{
  "n_layer": 12,
  "d_model": 256,
  "n_head": 4,
  "n_kv_head": 4,
  "head_dim": 64,
  "d_mlp": 1024,
  "vocab_size": 1024,
  "activation": "swiglu",
  "norm": "rmsnorm",
  "norm_place": "pre",
  "norm_eps": 1e-06,
  "positions": "rope",
  "rope_base": 10000.0,
  "rope_fraction": 1.0,
  "qk_norm": false,
  "attn_scale": 0.125,
  "bias": "none",
  "tie_embeddings": true,
  "parallel_block": false,
  "init": "normal",
  "init_std_qkv": 0.0232,
  "init_std_o": 0.00474,
  "init_std_up": 0.0232,
  "init_std_down": 0.00237,
  "optimizer": "soap_variant",
  "lr": 0.00581,
  "beta1": 0.95,
  "beta2": 0.99,
  "weight_decay": 0.042,
  "lr_head": 0.0134,
  "grad_clip": 1.0,
  "warmup_steps": 200,
  "schedule": "wsd",
  "decay_fraction": 0.726,
  "decay_shape": "linear",
  "final_lr_fraction": 0.05,
  "batch_tokens": 131072,
  "seq_len": 512,
  "doc_mask": true,
  "train_tokens": 589900000,
  "steps": 4501,
  "dataset": "wikipedia_en"
}
Each number is 50 + 12 x the weight over the matrix's rms, rounded and kept within 0 to 99. Layers, rows and columns count from 0.

# layer 4 MLP gate, 1024x256, rms 0.214, rows 999-1023, columns 128-191
52 40 54 53 36 46 48 50 61 53 32 56 48 52 36 47 51 64 43 53 65 44 40 46 58 73 70 42 33 45 35 33 65 60 32 46 50 49 46 43 44 61 48 44 64 51 41 64 45 58 50 74 73 48 61 28 55 50 45 77 53 40 41 63
54 50 57 41 63 57 68 66 54 45 30 42 48 47 50 41 43 46 60 49 41 44 51 65 55 50 49 28 47 36 47 45 61 56 48 58 52 90 70 51 58 62 56 52 69 64 60 35 62 30 42 60 58 47 32 56 47 59 52 37 65 24 57 45
45 43 29 47 54 41 50 65 61 49 61 55 52 42 55 59 44 43 27 19 37 69 56 70 64 56 47 67 37 70 54 39 44 56 31 63 52 53 61 38 62 65 39 55 53 31 42 36 40 50 38 46 51 47 58 61 66 35 20 61 26 73 59 64
58 63 74 39 41 50 43 32 51 51 49 50 39 41 46 43 23 52 50 61 62 44 64 42 67 41 65 63 40 35 62 26 34 31 44 65 60 53 40 59 46 49 70 30 59 42 34 29 35 54 56 59 77 58 43 54 65 61 47 78 48 59 57 31
58 61 70 37 53 65 52 47 54 41 50 25 74 62 54 64 67 59 43 58 35 36 65 32 54 46 38 60 53 42 37 62 55 36 32 37 44 37 53 49 54 46 44 57 76 44 45 43 33 45 41 66 63 51 45 44 30 63 44 48 51 49 41 61
63 47 50 24 59 57 48 34 51 55 33 46 49 56 63 40 52 69 59 50 48 59 39 49 47 47 51 34 45 55 53 32 39 54 60 61 58 51 81 69 54 45 55 47 64 75 62 54 57 42 47 41 49 36 31 37 60 51 48 28 50 60 62 62
72 63 48 48 44 67 28 52 65 26 45 55 62 48 23 60 55 49 34 35 62 55 37 30 48 74 47 50 41 47 63 74 49 46 60 39 70 50 32 49 58 57 63 42 35 43 54 36 55 46 46 71 39 59 37 55 55 53 65 76 58 54 54 33
62 66 56 47 62 39 56 31 42 53 44 54 46 63 57 33 40 26 66 52 48 68 68 29 38 42 42 53 36 53 53 45 35 38 69 54 67 71 48 37 47 67 46 22 51 37 81 33 63 52 48 43 68 51 43 38 45 53 44 44 55 25 61 57
29 56 91 60 47 59 57 63 49 34 49 36 55 71 37 50 46 59 51 68 66 50 61 41 61 52 47 74 51 27 57 79 59 32 50 43 19 53 47 61 41 46 52 72 58 70 62 24 40 36 31 72 62 41 44 54 48 56 36 35 51 67 42 59
55 43 31 52 32 49 31 49 44 47 50 47 61 43 50 57 50 67 52 51 51 48 54 49 31 62 52 37 57 64 63 56 52 60 47 47 33 43 53 55 41 51 59 59 66 57 50 47 65 47 33 51 42 41 32 60 62 59 70 36 44 52 61 25
47 70 43 60 43 45 59 83 43 43 40 46 62 69 48 72 47 50 51 72 49 68 54 60 55 78 45 59 37 40 41 67 67 49 37 46 68 30 42 65 76 43 58 48 28 68 55 57 56 49 50 18 43 45 47 70 54 52 56 19 46 58 69 61
43 52 58 50 68 59 55 55 53 56 28 49 21 27 43 58 60 36 55 36 42 46 50 22 63 49 74 61 68 50 45 46 55 57 51 45 55 72 52 51 84 65 43 53 55 70 51 61 46 55 29 23 66 49 64 51 57 64 32 29 58 60 39 36
44 80 71 60 62 71 35 51 68 53 53 53 54 57 60 38 69 51 67 69 48 51 66 43 28 61 39 45 60 31 62 58 49 58 47 41 48 43 30 64 55 35 55 36 45 33 47 39 58 41 53 51 54 54 41 61 68 67 57 53 42 37 36 44
49 33 50 53 62 44 38 53 44 55 57 27 38 56 37 61 50 35 54 41 59 51 46 31 51 70 60 49 72 26 47 42 48 50 40 51 38 64 46 59 50 48 27 57 31 37 66 67 59 57 51 34 65 64 39 40 77 38 44 60 36 55 44 61
40 40 58 54 45 44 59 51 55 60 30 47 75 57 59 29 43 57 66 51 58 36 39 55 33 50 48 65 39 39 49 46 56 53 37 60 48 41 30 49 80 56 58 59 31 45 59 68 50 50 47 32 54 49 40 49 30 54 51 63 34 34 55 59
44 57 56 35 43 54 63 70 63 55 42 39 49 52 64 41 45 50 34 31 63 45 43 45 32 16 53 50 39 33 54 45 39 40 45 55 61 51 39 18 39 64 44 32 52 53 52 54 52 56 33 42 60 57 39 44 41 62 38 57 72 33 51 51
42 64 66 29 56 57 51 59 62 63 65 64 44 56 51 33 51 49 78 23 52 24 59 41 43 30 41 55 66 37 64 59 47 48 64 68 63 39 47 72 65 61 22 66 45 59 62 36 43 45 47 52 57 62 54 41 36 44 43 56 56 35 51 47
64 49 38 36 47 49 63 47 44 37 37 57 38 52 45 55 45 34 39 53 69 61 54 41 52 50 49 58 44 57 54 54 60 38 34 49 29 56 60 49 57 53 52 56 31 53 50 70 40 45 69 37 51 47 60 39 77 44 41 57 50 53 49 55
52 47 53 39 53 44 70 52 34 30 42 60 43 54 44 45 64 57 38 47 42 34 45 58 31 40 48 57 52 60 51 41 50 27 61 41 48 52 35 29 54 66 36 46 65 64 61 52 59 63 62 36 45 42 44 55 60 48 57 31 39 42 46 48
31 43 56 58 50 62 36 62 58 60 77 40 23 48 46 20 37 55 41 70 53 60 65 54 28 40 55 49 30 48 41 44 49 53 58 53 50 68 57 46 55 65 34 55 49 49 45 56 71 46 43 53 46 39 28 55 38 66 46 70 50 65 45 52
32 46 38 40 44 58 59 46 49 48 79 46 43 54 35 55 44 68 43 51 66 58 56 47 56 44 60 38 36 40 55 58 67 45 32 52 46 45 59 52 51 53 66 38 56 60 74 41 56 53 53 72 59 42 84 42 39 58 39 35 58 46 49 47
77 59 33 75 37 45 28 61 47 43 34 50 58 55 71 47 50 16 35 48 65 69 54 50 44 50 51 51 77 41 66 49 61 63 47 46 46 28 43 84 49 28 32 37 27 52 56 28 54 55 65 58 47 47 48 47 64 56 73 69 36 65 39 43
70 60 50 56 53 36 43 47 58 48 33 64 39 39 46 53 45 63 67 29 66 57 41 49 52 62 58 45 40 21 65 51 32 65 27 34 60 37 42 51 61 49 51 38 50 44 64 58 44 70 35 48 50 65 40 57 85 44 73 38 55 35 35 61
40 56 55 66 66 44 62 20 38 69 43 39 55 66 44 57 62 60 67 54 58 38 50 72 59 27 27 54 77 65 52 63 58 49 66 73 55 33 32 60 38 42 46 60 65 64 56 61 63 45 48 43 50 69 33 59 50 65 38 17 60 55 56 38
63 58 57 16 45 39 46 52 48 60 41 66 56 38 64 51 50 36 51 84 46 35 70 46 46 59 67 63 52 63 45 62 47 72 49 66 21 39 59 28 40 31 59 49 62 40 66 76 46 78 42 44 53 58 34 44 74 52 50 43 57 60 35 49